Part of a small language model's weights: tied embeddings, 190M tokens.
Each number is 50 + 10 x the weight over its row's rms, rounded and kept within 0 to 99. Layers, rows and columns count from 0. The size before them is the row's rms in percent of the matrix's.

# up: layer 7 MLP up, 1024x256, rms 0.116, rows 771-797, columns 128-255
# down: layer 7 MLP down (transposed), 1024x256, rms 0.345, rows 771-797, columns 128-255
up771 096:45 23 74 47 64 56 51 54 34 38 47 58 44 61 49 51 45 45 33 44 49 53 56 44 71 66 44 38 36 47 47 33 56 54 63 32 48 64 39 67 49 46 50 47 33 56 42 44 52 59 55 62 51 44 62 50 67 53 52 62 46 37 42 42 58 37 43 51 44 53 55 59 61 47 53 50 56 43 56 57 58 59 64 33 44 51 59 59 42 37 49 56 49 58 41 36 54 40 44 62 36 43 62 47 46 49 64 51 57 56 46 46 38 60 55 49 35 47 49 37 52 52 62 53 44 64 52 44
down771 093:47 58 46 55 38 37 44 53 54 65 57 39 45 69 63 71 32 52 52 34 63 58 34 63 30 46 68 61 75 48 66 67 25 40 43 50 58 44 50 58 35 47 54 34 49 52 59 46 55 60 42 58 59 36 57 63 38 54 58 40 47 63 42 56 49 46 46 55 54 58 56 22 54 52 31 62 46 48 47 44 48 49 47 43 29 60 36 54 55 59 51 44 47 34 55 40 30 56 58 55 57 53 47 51 45 54 35 33 46 51 51 48 69 57 66 80 45 43 45 47 42 55 60 54 50 44 40 63
up772 101:54 56 64 51 34 56 49 48 44 27 52 45 51 59 60 68 29 60 50 44 38 50 66 40 40 49 53 44 49 47 57 41 35 45 47 40 43 52 46 52 56 37 48 58 50 65 56 60 54 60 38 46 52 42 38 41 47 68 74 43 48 59 32 55 40 41 42 45 70 44 53 60 42 57 53 26 53 31 62 20 50 54 43 63 44 41 39 58 47 69 56 58 55 57 51 42 38 47 69 41 58 40 45 51 68 46 42 50 40 45 62 60 57 46 54 55 52 51 55 50 30 38 46 49 42 45 50 53
down772 096:59 56 52 47 49 56 45 47 39 25 49 63 50 43 54 54 52 54 40 30 41 45 41 45 55 82 41 41 42 59 43 49 55 43 44 46 40 53 48 41 52 42 69 61 45 43 35 52 54 40 60 22 46 36 50 49 48 51 59 52 40 46 40 44 65 54 33 40 70 55 51 58 38 58 49 53 37 37 49 49 52 57 50 50 28 52 39 55 61 57 39 45 76 41 37 52 51 54 63 64 44 63 58 54 51 47 39 53 64 51 47 67 33 51 47 37 47 59 24 63 51 47 59 59 53 57 50 43
up773 104:56 54 45 45 39 60 46 63 49 32 63 48 60 59 61 62 32 60 36 60 37 26 69 40 50 57 46 62 31 57 58 40 52 51 37 53 46 39 56 69 45 47 32 54 51 71 30 51 56 53 54 65 44 52 47 45 44 58 36 34 46 45 52 45 41 45 37 47 53 48 58 39 46 66 52 46 34 70 48 42 48 67 28 48 56 55 68 48 62 56 40 49 54 40 54 39 54 54 21 49 62 56 44 46 56 36 51 56 57 33 39 64 51 51 25 68 43 47 47 61 55 31 59 44 41 44 52 54
down773 100:35 62 43 49 55 48 41 40 46 55 50 62 34 48 33 50 37 39 43 41 40 59 45 51 50 62 47 53 44 61 46 46 47 31 27 54 45 70 66 45 57 35 41 39 59 70 48 57 53 47 43 36 54 35 49 62 39 38 59 39 41 48 49 47 57 53 60 37 61 69 29 43 58 49 57 34 73 52 63 54 38 46 62 56 55 60 65 66 41 31 61 59 54 56 47 62 60 31 56 49 66 53 56 52 37 47 35 56 54 40 61 47 57 59 49 41 45 53 63 57 69 52 45 58 51 52 50 44
up774 102:47 54 62 47 59 71 53 51 64 45 65 40 46 47 54 32 39 52 54 42 52 54 44 52 56 49 49 43 29 41 54 60 56 44 43 45 39 36 56 52 55 55 43 57 56 58 66 42 32 50 44 73 71 53 57 46 38 66 41 28 38 44 52 51 65 42 42 37 37 32 61 69 55 51 30 46 49 37 46 51 68 60 51 49 59 47 46 41 60 58 52 59 49 49 41 36 40 48 66 50 56 63 55 51 42 67 73 49 66 39 52 42 62 45 69 34 48 49 44 30 71 45 40 53 67 44 54 38
down774 099:64 49 45 53 33 43 64 58 44 40 49 64 50 54 54 55 47 44 61 56 57 39 42 44 68 42 57 58 62 59 55 29 40 37 59 57 58 25 21 52 44 59 57 46 40 60 58 46 60 51 51 52 58 61 38 49 56 53 57 54 38 48 47 34 35 65 49 59 61 54 51 41 33 58 57 28 51 52 64 49 57 41 53 50 39 55 66 35 41 67 38 40 45 75 60 39 54 41 34 50 56 44 50 49 57 45 51 54 42 56 35 41 58 29 51 55 48 53 52 51 34 45 53 45 52 17 56 60
up775 090:49 59 41 55 48 51 61 43 70 42 29 59 48 48 38 37 59 44 44 58 48 61 36 39 39 57 48 52 61 46 67 55 37 60 38 47 43 50 46 37 47 59 39 63 42 39 52 36 51 55 49 58 71 55 38 47 51 48 45 46 47 51 41 45 53 49 35 41 54 56 28 47 47 56 41 32 42 65 55 43 58 70 51 52 60 61 41 41 53 36 59 48 38 62 33 47 56 61 49 50 51 39 59 49 44 46 42 48 36 57 48 62 59 45 59 58 56 56 37 37 79 27 42 56 62 32 66 55
down775 087:67 48 56 51 54 54 47 64 47 55 61 37 39 65 64 50 54 44 68 50 40 59 50 73 37 52 41 48 41 57 42 48 52 57 41 46 57 40 55 32 23 50 57 38 40 55 45 69 51 43 44 40 43 57 55 64 53 66 62 41 52 40 41 40 55 53 69 60 56 53 41 61 47 62 50 50 58 43 42 50 59 52 57 51 54 52 60 39 41 41 43 54 55 55 72 53 66 46 40 55 51 32 60 43 40 53 28 53 33 60 32 28 44 58 53 41 57 66 46 47 38 29 40 36 55 72 61 55
up776 095:54 51 54 45 42 61 58 37 47 42 38 31 35 66 59 44 58 51 34 48 50 73 69 53 61 52 71 50 30 54 60 70 33 38 45 52 65 41 65 47 47 36 56 40 66 38 47 59 43 64 53 55 49 46 44 49 40 59 37 46 31 40 52 25 52 55 59 38 50 42 35 67 71 58 51 56 48 40 42 42 44 42 49 57 54 45 47 51 51 46 50 47 57 50 47 46 55 43 42 53 52 45 46 32 59 70 41 51 58 52 26 50 57 39 51 46 60 57 40 43 56 85 39 44 53 55 31 40
down776 102:59 47 70 56 43 66 39 57 63 39 54 47 54 46 22 65 51 49 28 58 48 28 67 54 55 38 47 72 39 58 59 46 38 49 51 51 36 51 59 53 48 42 56 54 63 43 35 61 47 52 51 41 38 42 63 57 55 50 57 56 51 56 33 56 34 52 28 59 54 53 28 52 46 54 46 43 45 63 47 47 44 44 64 40 40 54 51 49 53 39 52 45 57 51 40 27 55 59 42 40 46 53 40 35 72 41 49 63 61 57 51 43 51 57 31 46 58 45 46 66 59 36 55 42 57 37 50 54
up777 105:51 52 67 49 49 56 59 69 46 47 51 52 32 58 51 27 53 54 56 57 60 56 24 61 51 45 57 34 43 60 51 46 60 55 45 60 50 38 44 39 52 62 30 57 33 60 59 44 61 36 31 64 45 36 60 64 37 57 56 65 35 37 44 34 43 46 50 54 59 48 55 57 49 46 49 62 43 53 53 62 38 60 50 47 74 53 49 44 50 52 38 53 42 50 59 49 77 65 53 43 59 57 53 35 38 39 46 51 63 44 67 51 23 59 73 67 52 44 54 47 53 52 37 46 62 36 27 40
down777 103:36 41 50 45 59 56 36 41 50 28 66 49 26 52 60 44 44 39 71 58 39 34 45 33 28 70 61 40 54 48 48 28 37 44 50 53 37 54 63 55 41 49 85 63 47 44 46 54 66 53 56 50 44 45 53 61 47 48 47 48 48 44 47 45 43 46 41 58 35 51 36 54 62 59 61 56 58 52 57 57 57 48 52 56 63 50 46 52 54 49 55 54 45 31 49 40 40 42 52 81 60 56 39 40 41 59 53 67 46 46 52 67 35 59 48 43 55 45 66 56 51 49 50 37 52 42 38 53
up778 099:36 45 36 39 54 52 50 57 51 54 47 36 59 51 66 56 57 30 63 45 41 55 50 41 45 44 63 50 33 53 55 52 44 55 38 49 43 61 27 52 47 51 57 44 40 53 49 51 53 40 51 37 43 64 27 53 36 58 43 48 57 40 57 61 61 65 50 40 34 52 59 53 49 49 36 38 56 43 43 49 61 49 55 26 48 46 75 36 29 45 53 38 58 59 44 46 56 57 51 67 53 55 47 60 63 59 36 56 45 27 43 58 50 55 41 47 56 52 42 55 43 53 45 53 44 54 64 48
down778 097:73 41 45 73 42 37 39 63 30 56 38 44 49 48 68 43 45 52 73 66 43 35 66 36 42 49 55 51 47 54 31 53 57 47 63 47 41 43 33 49 41 59 46 44 43 33 60 54 42 57 57 34 50 37 42 41 31 48 55 39 41 38 47 40 53 37 62 58 57 42 48 46 51 59 44 62 53 51 34 46 48 29 67 43 68 51 46 28 39 39 32 59 59 70 34 46 44 57 52 57 55 53 43 56 32 53 51 54 45 46 34 53 54 72 41 42 48 54 56 45 49 43 46 51 51 61 69 41
up779 103:47 37 61 55 55 55 51 38 57 60 37 49 54 57 51 67 38 49 50 47 43 43 59 38 41 57 48 40 56 45 61 58 54 59 81 38 66 52 51 56 66 66 49 45 77 51 53 53 44 45 44 50 65 68 52 55 38 67 44 43 32 62 48 43 48 61 45 42 47 56 32 59 56 46 55 24 55 54 44 55 49 48 50 37 64 29 49 53 51 48 54 58 40 43 62 39 51 44 53 62 38 41 42 47 55 47 56 59 54 41 37 38 69 54 53 62 56 52 38 41 40 63 41 46 46 52 66 56
down779 113:52 54 44 42 37 42 43 63 47 56 41 37 62 61 59 65 38 46 43 44 48 34 71 64 48 50 40 44 51 54 24 56 53 77 59 47 46 45 53 61 26 46 61 48 49 68 39 50 52 61 49 58 49 52 41 52 43 53 57 45 65 47 54 59 51 74 49 59 48 61 55 35 30 55 54 37 52 52 49 57 47 37 35 52 53 58 35 52 50 48 44 38 60 55 68 54 57 60 49 56 55 52 52 37 42 49 62 61 41 50 53 38 36 53 49 56 36 43 49 47 44 54 45 64 57 43 56 60
up780 118:54 46 35 35 60 56 49 40 62 61 63 55 29 70 53 48 62 48 45 22 67 55 34 59 65 57 60 58 42 49 65 64 53 51 46 57 69 43 53 53 54 55 38 38 81 50 40 53 48 41 54 48 50 51 50 43 38 35 44 42 61 48 76 47 66 62 51 49 62 60 39 51 44 62 61 58 38 46 50 53 62 65 44 57 42 48 50 55 37 49 36 58 44 52 64 50 60 48 50 59 40 46 56 57 54 52 61 43 60 41 36 61 55 52 65 57 46 66 41 40 52 45 41 51 44 44 55 61
down780 150:56 44 38 32 49 57 43 54 46 45 53 51 50 71 47 42 53 46 32 21 60 54 44 58 49 54 54 55 44 57 65 50 54 49 46 53 64 45 46 48 46 47 36 24 59 44 48 43 56 39 42 37 46 51 40 55 51 37 54 50 53 53 68 39 52 62 46 39 55 45 50 39 58 61 53 52 49 62 62 47 59 45 40 67 34 55 47 44 47 39 34 58 51 53 68 60 47 71 68 45 37 58 63 62 57 43 66 41 72 52 53 51 43 57 58 47 51 61 36 39 59 51 51 57 47 63 47 65
up781 094:51 69 55 59 53 57 49 49 40 40 45 29 49 54 49 69 47 45 33 53 41 51 45 34 59 51 62 64 46 34 67 41 26 57 49 38 62 56 45 53 56 44 47 54 53 65 49 43 37 39 50 40 56 46 60 38 45 42 41 55 50 35 70 33 59 52 44 69 36 53 46 42 52 56 35 64 45 45 46 37 43 61 48 63 51 52 57 40 63 59 44 51 41 51 39 61 44 48 44 51 68 40 49 41 43 44 45 40 48 44 71 56 60 49 49 54 43 49 46 43 33 60 75 49 54 55 40 62
down781 095:58 54 46 47 40 49 59 50 44 50 57 56 63 50 61 61 43 58 38 30 39 66 67 58 30 56 66 69 76 46 48 41 49 75 49 50 34 54 40 40 44 47 50 47 30 51 28 55 39 54 48 40 45 47 41 68 70 55 55 56 53 44 73 42 47 34 55 43 38 61 43 41 63 44 49 67 51 33 44 50 50 37 51 47 26 52 54 63 68 48 57 55 31 52 55 45 26 49 52 41 38 54 45 41 49 37 55 61 48 33 51 35 43 45 43 46 67 36 57 53 63 32 55 44 41 44 51 51
up782 105:33 66 61 46 52 40 48 43 53 59 54 50 50 55 54 44 25 41 48 57 64 52 48 52 55 57 43 49 46 30 52 33 59 58 61 38 48 45 45 55 73 64 53 38 36 57 62 48 46 46 58 71 50 60 65 57 60 60 45 31 52 50 72 49 55 44 58 34 38 61 37 69 47 48 42 53 47 46 44 37 47 55 54 49 37 46 65 39 37 70 43 50 39 39 58 54 46 43 67 60 49 57 41 61 39 65 45 54 71 58 44 39 51 44 71 39 54 41 50 58 52 56 53 45 52 53 37 42
down782 106:66 50 57 41 56 49 61 54 52 51 50 45 52 63 49 32 61 44 44 47 43 49 60 42 33 52 76 55 42 66 57 63 32 38 42 41 58 51 44 51 65 35 47 64 62 40 63 49 60 51 37 50 32 31 52 50 67 56 66 38 43 41 40 55 48 70 68 75 44 57 51 46 58 31 50 51 40 54 59 37 60 59 65 56 46 58 55 73 45 54 50 38 39 47 32 47 56 39 53 43 56 60 46 29 56 56 50 63 41 63 47 49 60 42 44 52 63 67 50 46 53 58 35 56 40 45 58 36
up783 084:58 47 64 69 49 57 40 44 30 39 59 63 48 58 51 35 37 48 41 61 47 68 59 48 51 47 45 64 64 49 44 58 41 62 64 50 50 41 48 56 45 62 43 35 56 40 58 43 69 47 42 43 55 53 32 55 50 63 50 42 48 57 62 52 45 41 56 43 55 50 47 34 44 34 54 54 62 62 39 48 38 54 38 66 49 44 31 46 40 41 36 39 47 48 39 42 59 38 60 54 54 44 51 48 71 53 46 39 62 36 40 42 45 33 55 43 44 46 46 64 46 48 56 43 63 63 49 72
down783 087:79 36 48 47 50 46 58 40 39 49 50 43 48 51 47 43 72 24 55 58 56 46 39 54 65 56 40 53 38 47 45 36 58 72 39 50 35 47 36 60 45 54 57 48 64 54 55 52 52 59 43 62 37 60 29 62 54 61 26 50 46 57 53 32 69 58 50 41 55 43 47 61 60 41 59 47 49 50 49 50 51 43 65 39 75 41 57 37 53 55 66 31 45 59 51 57 41 48 48 63 31 53 61 57 65 49 60 55 44 31 37 47 50 57 52 68 52 62 40 52 45 49 69 30 38 53 39 61
up784 101:34 47 48 48 61 56 63 43 58 62 49 63 51 48 50 50 68 42 53 44 47 33 46 47 44 52 55 45 53 50 50 53 50 37 79 45 42 59 44 54 60 45 62 52 62 40 38 44 46 23 66 46 70 54 55 48 52 27 44 59 36 33 58 58 50 47 40 49 58 57 46 43 32 51 45 70 20 44 25 63 29 43 61 53 49 59 45 48 46 56 46 42 56 61 52 48 38 31 34 51 43 52 53 53 42 60 49 55 57 46 47 60 46 62 54 59 42 56 52 56 62 58 41 45 28 37 55 61
down784 090:58 44 53 63 61 49 41 50 51 56 57 54 44 42 60 52 44 51 53 50 43 73 40 56 57 62 40 34 44 41 40 34 42 54 48 47 48 45 60 76 43 49 42 63 48 44 43 32 53 32 37 43 60 39 38 54 44 51 67 53 79 41 69 53 49 44 52 43 47 37 50 36 45 41 46 26 65 57 59 46 52 58 55 55 38 41 54 54 48 64 79 53 42 58 46 65 41 47 57 57 41 49 47 65 47 42 52 62 56 42 39 45 60 54 67 52 70 40 46 64 35 48 42 44 43 64 44 34
up785 098:66 62 74 67 41 46 62 68 45 52 50 48 54 46 63 50 47 64 60 53 40 53 61 41 60 64 41 58 53 52 52 62 63 47 40 49 64 37 45 53 59 50 47 28 71 52 60 45 61 48 46 69 53 44 48 44 55 48 49 60 63 48 63 45 61 51 58 48 42 55 43 53 47 56 39 42 53 62 44 39 63 53 54 63 52 56 41 73 37 33 62 54 66 40 29 46 43 58 45 50 38 73 59 48 39 52 49 53 51 44 32 52 63 31 31 37 16 40 49 64 42 54 47 64 66 45 49 60
down785 100:58 55 55 54 38 49 47 48 49 51 64 68 51 51 48 23 43 53 59 52 53 68 51 34 40 47 64 55 51 46 33 42 31 52 29 64 53 43 40 57 46 47 37 42 62 57 49 64 37 49 55 44 56 54 48 44 52 48 52 36 58 58 43 55 63 44 55 52 60 54 58 54 62 50 47 64 60 54 58 47 56 41 61 59 40 52 53 66 42 37 53 35 46 43 54 78 53 58 58 56 50 49 66 46 62 41 40 41 43 48 32 40 53 46 48 39 47 50 62 42 55 56 49 70 66 52 41 39
up786 099:58 51 39 45 60 53 69 42 60 46 42 37 31 46 42 48 66 40 55 34 41 61 50 37 48 49 38 19 52 51 44 48 70 56 24 56 36 34 64 65 39 54 41 40 52 62 48 55 49 67 48 63 49 37 57 67 49 59 67 45 59 61 46 53 47 59 54 42 54 59 57 43 54 38 35 46 62 50 50 41 51 41 63 33 62 48 51 47 63 59 52 49 55 47 44 53 64 33 62 54 59 45 45 44 46 68 57 47 59 42 48 67 35 52 44 63 59 44 33 47 40 51 28 57 36 36 68 49
down786 100:49 41 36 66 52 54 47 79 44 51 50 46 66 40 43 48 62 63 47 49 49 59 59 64 74 59 64 66 55 39 47 36 51 44 53 48 60 71 30 44 53 36 48 44 58 62 62 36 42 42 50 46 56 46 36 58 41 41 50 40 50 45 58 35 28 58 51 61 31 21 39 50 68 51 59 41 36 58 44 50 49 50 48 51 38 51 51 27 39 37 40 29 51 35 52 50 66 56 53 73 35 54 45 61 56 41 48 42 45 43 51 28 39 60 61 59 34 49 46 48 39 50 59 69 63 43 40 53
up787 097:57 54 29 50 50 41 54 47 53 58 42 25 55 54 59 55 47 50 46 54 57 52 41 66 55 41 43 32 52 43 38 56 49 61 51 71 54 49 53 45 52 45 61 42 48 40 52 45 49 41 53 52 59 45 46 39 47 30 40 57 37 32 56 50 76 56 58 74 44 53 51 48 71 34 77 54 47 65 45 66 47 46 47 65 50 57 42 55 54 66 37 56 64 46 62 47 37 59 57 51 41 51 39 33 54 39 35 39 60 47 20 44 57 51 43 58 42 56 38 51 71 45 45 66 55 47 49 57
down787 097:42 45 52 44 43 50 45 42 53 40 57 43 38 55 46 34 51 46 46 50 41 52 40 47 58 47 45 65 53 53 36 59 55 33 65 65 61 71 49 45 38 67 43 58 55 49 36 52 47 46 49 38 39 51 76 45 62 34 59 45 53 55 51 36 45 40 65 61 50 53 38 44 39 62 36 41 57 47 48 52 54 42 46 58 68 57 51 49 45 51 68 43 28 49 30 71 71 71 57 34 55 66 43 44 54 54 46 65 41 34 57 45 63 32 46 43 49 49 54 54 36 39 47 60 25 43 55 33
up788 093:50 57 47 49 66 49 39 64 58 39 42 52 57 43 42 36 60 49 62 52 53 45 34 47 51 62 27 58 53 43 55 39 49 40 47 58 58 60 50 60 50 55 61 53 44 30 53 47 47 37 34 59 50 55 49 52 50 51 49 50 40 57 30 62 72 56 62 44 61 54 61 58 41 38 59 45 68 66 45 70 50 49 44 41 30 88 41 57 56 37 26 47 49 56 43 57 51 56 58 41 38 34 39 59 46 61 51 36 61 38 57 51 51 47 53 61 50 34 52 66 37 41 29 52 42 50 45 54
down788 087:68 69 62 55 47 49 64 43 73 62 48 42 48 64 58 56 34 60 30 45 42 60 58 52 54 27 49 43 55 74 22 46 40 41 44 39 48 35 66 55 39 34 44 33 55 54 49 46 58 48 55 47 49 44 37 68 55 63 66 53 55 53 43 47 51 53 46 53 36 63 35 53 27 43 58 63 41 32 62 28 52 59 76 48 69 49 44 47 43 59 53 56 38 53 53 53 58 48 64 49 45 59 45 56 49 44 61 67 36 53 42 48 54 57 41 45 56 58 51 53 41 64 54 54 49 67 48 60
up789 107:32 72 48 53 54 55 45 46 51 49 34 54 37 46 54 50 54 43 58 58 40 45 42 61 47 24 49 53 59 58 45 53 68 40 42 60 49 56 42 53 42 41 39 53 50 54 40 62 73 50 48 62 53 53 47 56 44 43 36 46 47 68 53 50 41 32 66 52 59 50 55 35 64 49 58 44 54 40 60 59 60 41 37 55 46 36 39 56 44 54 55 54 63 44 43 34 63 56 57 34 54 56 48 52 69 41 71 56 60 45 47 74 67 46 72 56 52 44 46 42 41 37 44 63 49 55 59 42
down789 111:37 58 54 57 59 60 46 41 67 53 44 38 44 37 59 36 50 58 26 55 42 59 59 29 48 38 52 47 44 61 50 45 48 61 46 65 36 55 58 28 62 59 51 54 41 55 45 68 70 57 58 69 68 53 43 42 50 66 48 46 39 38 52 52 66 56 48 44 44 43 42 62 48 45 45 69 65 49 49 55 52 43 36 56 45 40 60 69 41 43 50 55 53 61 48 69 47 36 54 62 46 55 70 38 53 45 57 46 48 67 57 54 43 49 63 40 55 52 56 61 55 42 44 56 57 47 45 64
up790 094:64 46 46 38 42 61 41 42 47 75 51 48 52 48 37 49 47 41 59 56 47 60 47 51 42 60 43 33 43 45 52 51 68 54 48 52 46 58 55 55 66 57 43 53 42 30 51 69 53 57 60 43 38 31 48 55 61 48 41 45 50 53 52 52 56 46 56 55 54 48 43 40 54 43 38 45 27 64 55 58 45 59 60 55 47 30 74 54 59 55 50 50 37 49 62 44 43 50 37 51 46 49 58 20 45 11 44 47 49 60 53 38 25 47 66 39 45 51 53 50 41 55 43 40 46 47 58 39
down790 088:50 35 56 58 51 34 56 44 37 45 54 57 49 60 32 72 69 59 50 44 40 65 54 41 58 35 60 52 34 48 57 62 51 36 41 51 36 49 38 52 41 48 42 47 51 76 69 71 52 44 53 49 41 55 51 49 57 37 47 54 23 46 53 48 45 44 56 51 70 67 54 57 49 53 41 55 57 66 51 49 45 52 39 42 55 53 36 39 58 55 52 46 53 53 31 49 42 58 53 49 64 47 34 63 29 35 55 48 58 54 45 41 52 55 53 54 51 55 46 50 59 80 57 45 55 59 49 58
up791 094:40 44 45 45 58 40 40 54 50 68 46 56 62 54 39 58 61 48 42 66 58 37 24 45 50 62 54 48 57 31 46 51 31 50 61 43 56 52 59 40 50 48 39 40 51 42 56 61 48 52 67 49 64 60 49 60 47 54 58 57 51 50 40 52 48 38 59 44 52 30 33 55 63 38 64 52 50 53 59 53 44 44 58 53 60 51 45 34 25 53 53 45 42 27 49 45 46 53 42 39 53 60 56 47 47 47 58 51 48 61 40 55 49 57 56 49 54 45 58 36 68 37 34 48 58 54 42 50
down791 097:44 49 42 41 44 49 52 58 35 51 55 36 35 41 47 54 40 41 62 43 51 75 58 56 39 63 54 39 54 64 57 49 52 62 38 41 40 66 68 55 34 56 39 66 59 34 56 45 51 49 65 44 50 35 67 66 41 43 55 47 46 46 52 60 55 58 52 52 29 44 61 39 53 54 58 48 56 45 61 46 43 45 63 56 45 41 51 52 76 51 63 60 57 68 68 46 63 60 63 41 43 61 51 52 56 51 35 47 53 45 44 57 66 58 58 48 58 63 40 42 39 53 60 41 61 56 38 74
up792 110:52 51 64 44 60 57 57 57 48 48 62 43 43 62 62 65 34 44 44 53 68 50 56 43 64 44 48 65 46 47 38 43 42 52 60 43 32 54 60 56 43 83 56 48 47 48 62 52 56 52 58 52 33 53 45 65 65 62 53 49 52 35 68 38 39 41 37 65 48 54 48 39 57 26 65 32 18 43 67 46 40 64 52 49 31 50 62 49 52 48 55 50 54 48 52 48 49 62 54 46 49 62 45 58 52 56 47 43 59 41 52 41 50 51 50 50 41 43 64 52 48 51 43 51 54 53 57 28
down792 110:60 38 43 62 55 47 43 50 31 57 57 37 46 36 54 61 27 58 64 59 52 71 62 57 41 55 54 64 50 42 48 47 59 47 52 50 70 55 43 52 26 57 65 46 44 60 45 54 48 43 40 30 50 66 64 43 45 64 69 58 56 56 45 48 54 43 54 69 56 49 56 56 59 58 37 53 58 42 32 50 39 52 54 53 58 53 45 50 57 53 23 38 49 43 41 41 45 54 27 40 61 52 38 65 51 24 48 33 46 51 50 40 44 47 58 38 62 50 59 37 52 50 69 38 48 30 53 58
up793 113:36 46 53 50 58 47 55 44 56 55 51 73 57 50 60 58 38 49 33 55 41 70 40 42 45 53 39 55 42 46 52 43 28 52 60 38 45 52 50 57 75 58 47 55 44 54 46 56 45 43 59 36 37 51 50 53 56 27 39 56 33 67 56 64 51 46 53 50 67 53 63 64 40 44 42 39 53 48 35 77 61 52 55 45 43 57 45 32 52 47 46 68 65 48 29 46 39 42 47 51 69 46 43 49 59 55 53 47 45 50 77 37 51 53 50 43 65 19 28 43 65 39 49 50 46 66 59 41
down793 113:42 58 52 67 61 48 38 42 63 47 56 58 54 59 32 69 39 64 35 47 46 61 57 57 43 35 77 61 39 52 42 43 34 44 51 49 52 33 52 58 45 57 35 45 56 54 58 42 58 64 63 39 57 73 45 39 31 39 37 56 23 59 57 32 46 36 81 54 46 37 48 56 46 29 54 36 39 60 46 49 49 32 51 51 54 64 44 57 50 61 69 64 62 65 49 45 42 50 53 49 41 53 50 29 40 54 35 47 48 44 52 48 53 57 47 50 40 30 46 36 53 50 62 41 55 60 49 48
up794 111:63 59 51 58 48 53 62 66 40 34 47 49 47 40 60 53 51 31 45 61 66 69 37 53 36 54 51 70 46 42 39 49 38 64 41 59 43 54 36 34 60 57 42 67 62 70 56 59 61 41 65 52 59 46 38 65 39 43 63 42 37 49 55 51 44 53 48 36 53 30 46 28 56 66 61 40 38 61 40 44 38 54 50 49 52 53 41 50 55 46 44 62 41 44 63 49 55 52 66 66 55 60 45 42 39 54 56 48 53 47 47 57 52 45 48 39 42 47 49 55 44 38 43 33 47 47 36 56
down794 107:41 49 57 46 47 50 60 47 41 63 55 62 57 33 36 67 62 48 59 62 58 29 39 37 54 65 47 41 50 56 55 50 50 48 41 38 35 43 45 52 49 40 44 46 52 39 57 42 44 30 40 52 49 47 37 54 37 43 53 61 41 58 50 51 61 53 31 70 59 45 55 39 45 55 68 69 58 65 51 65 60 52 59 45 71 52 40 46 64 51 47 36 48 43 65 45 43 67 49 53 57 42 45 61 52 49 42 58 62 44 45 46 40 63 57 54 38 52 56 51 57 42 48 57 46 54 54 38
up795 105:36 37 37 47 52 46 41 44 37 57 53 57 44 56 38 44 51 53 47 60 58 68 54 60 54 56 62 51 58 45 63 52 55 53 43 58 58 51 39 44 48 65 38 67 67 55 36 46 45 28 69 60 52 64 54 50 56 37 57 39 39 52 42 55 58 32 53 66 62 43 50 56 39 53 34 49 46 45 43 48 60 54 43 47 56 37 45 52 48 42 50 42 49 42 43 46 59 47 63 37 58 48 51 55 44 31 39 41 48 47 39 44 56 56 69 52 46 39 61 64 66 35 45 35 55 37 55 33
down795 102:44 43 72 67 39 49 41 58 46 70 42 58 45 51 53 32 61 50 35 50 57 55 51 26 41 57 51 56 51 66 34 61 57 41 70 41 43 44 51 40 68 51 61 43 42 39 46 42 43 51 54 59 64 52 56 43 51 62 45 64 62 56 42 35 43 65 41 66 46 38 67 68 52 36 49 55 51 58 49 62 53 48 42 43 40 53 50 68 49 58 75 69 51 69 53 53 36 54 39 47 40 47 68 35 38 55 60 28 47 45 67 61 42 33 32 58 54 51 64 36 61 54 57 63 43 42 44 54
up796 096:47 62 53 57 39 44 63 43 48 45 74 44 61 59 52 56 48 56 40 44 59 57 26 49 47 66 58 61 46 59 50 44 48 42 54 52 34 70 56 28 44 60 30 65 61 51 42 42 53 44 67 47 41 18 43 31 52 53 52 29 42 58 50 42 48 45 56 55 52 64 63 56 53 45 44 47 40 51 58 63 56 55 59 55 43 57 44 27 49 53 39 49 43 53 44 54 45 51 53 49 47 57 38 45 43 58 51 40 52 51 59 62 61 49 47 30 36 46 54 55 38 55 61 51 49 54 32 57
down796 092:48 24 43 72 37 45 56 62 73 54 37 53 39 38 52 45 49 53 56 51 49 56 51 56 68 41 33 46 48 43 62 45 56 27 47 45 60 47 60 54 57 52 49 36 54 39 58 59 49 42 39 43 71 53 67 52 46 44 52 27 47 59 55 42 63 44 58 42 50 28 67 39 46 61 47 66 36 50 22 41 44 43 37 32 41 62 59 48 49 59 62 72 61 37 58 54 51 72 38 50 70 35 49 43 55 69 52 56 70 41 42 50 42 63 53 35 49 41 40 44 53 56 32 53 38 52 54 37
up797 097:59 70 68 55 48 58 47 42 54 58 52 37 52 48 64 37 48 44 55 47 42 55 62 41 45 55 58 45 53 49 57 62 66 44 68 52 34 48 42 48 48 41 43 51 50 58 51 52 52 56 47 24 65 43 49 45 48 42 38 60 50 37 45 41 26 55 56 71 44 60 40 53 62 40 45 48 43 51 61 48 61 56 66 58 67 56 51 46 28 55 34 46 49 59 44 49 56 26 54 50 50 62 46 49 57 47 35 57 52 45 49 63 54 61 61 53 69 50 57 22 58 66 72 36 60 58 51 48
down797 091:39 42 49 54 61 30 51 43 45 49 69 63 64 62 40 51 59 41 39 53 58 50 52 66 50 46 42 38 45 60 14 66 54 52 60 46 47 56 44 30 53 61 43 55 55 61 30 59 37 50 48 63 57 60 30 56 43 53 49 54 45 46 54 41 49 58 52 51 58 57 44 64 50 34 58 61 31 52 49 54 50 56 35 67 51 48 42 54 47 56 40 55 57 35 38 51 58 55 62 38 61 46 63 47 67 58 57 48 51 48 36 42 55 73 45 60 36 74 43 53 57 46 36 45 35 53 58 46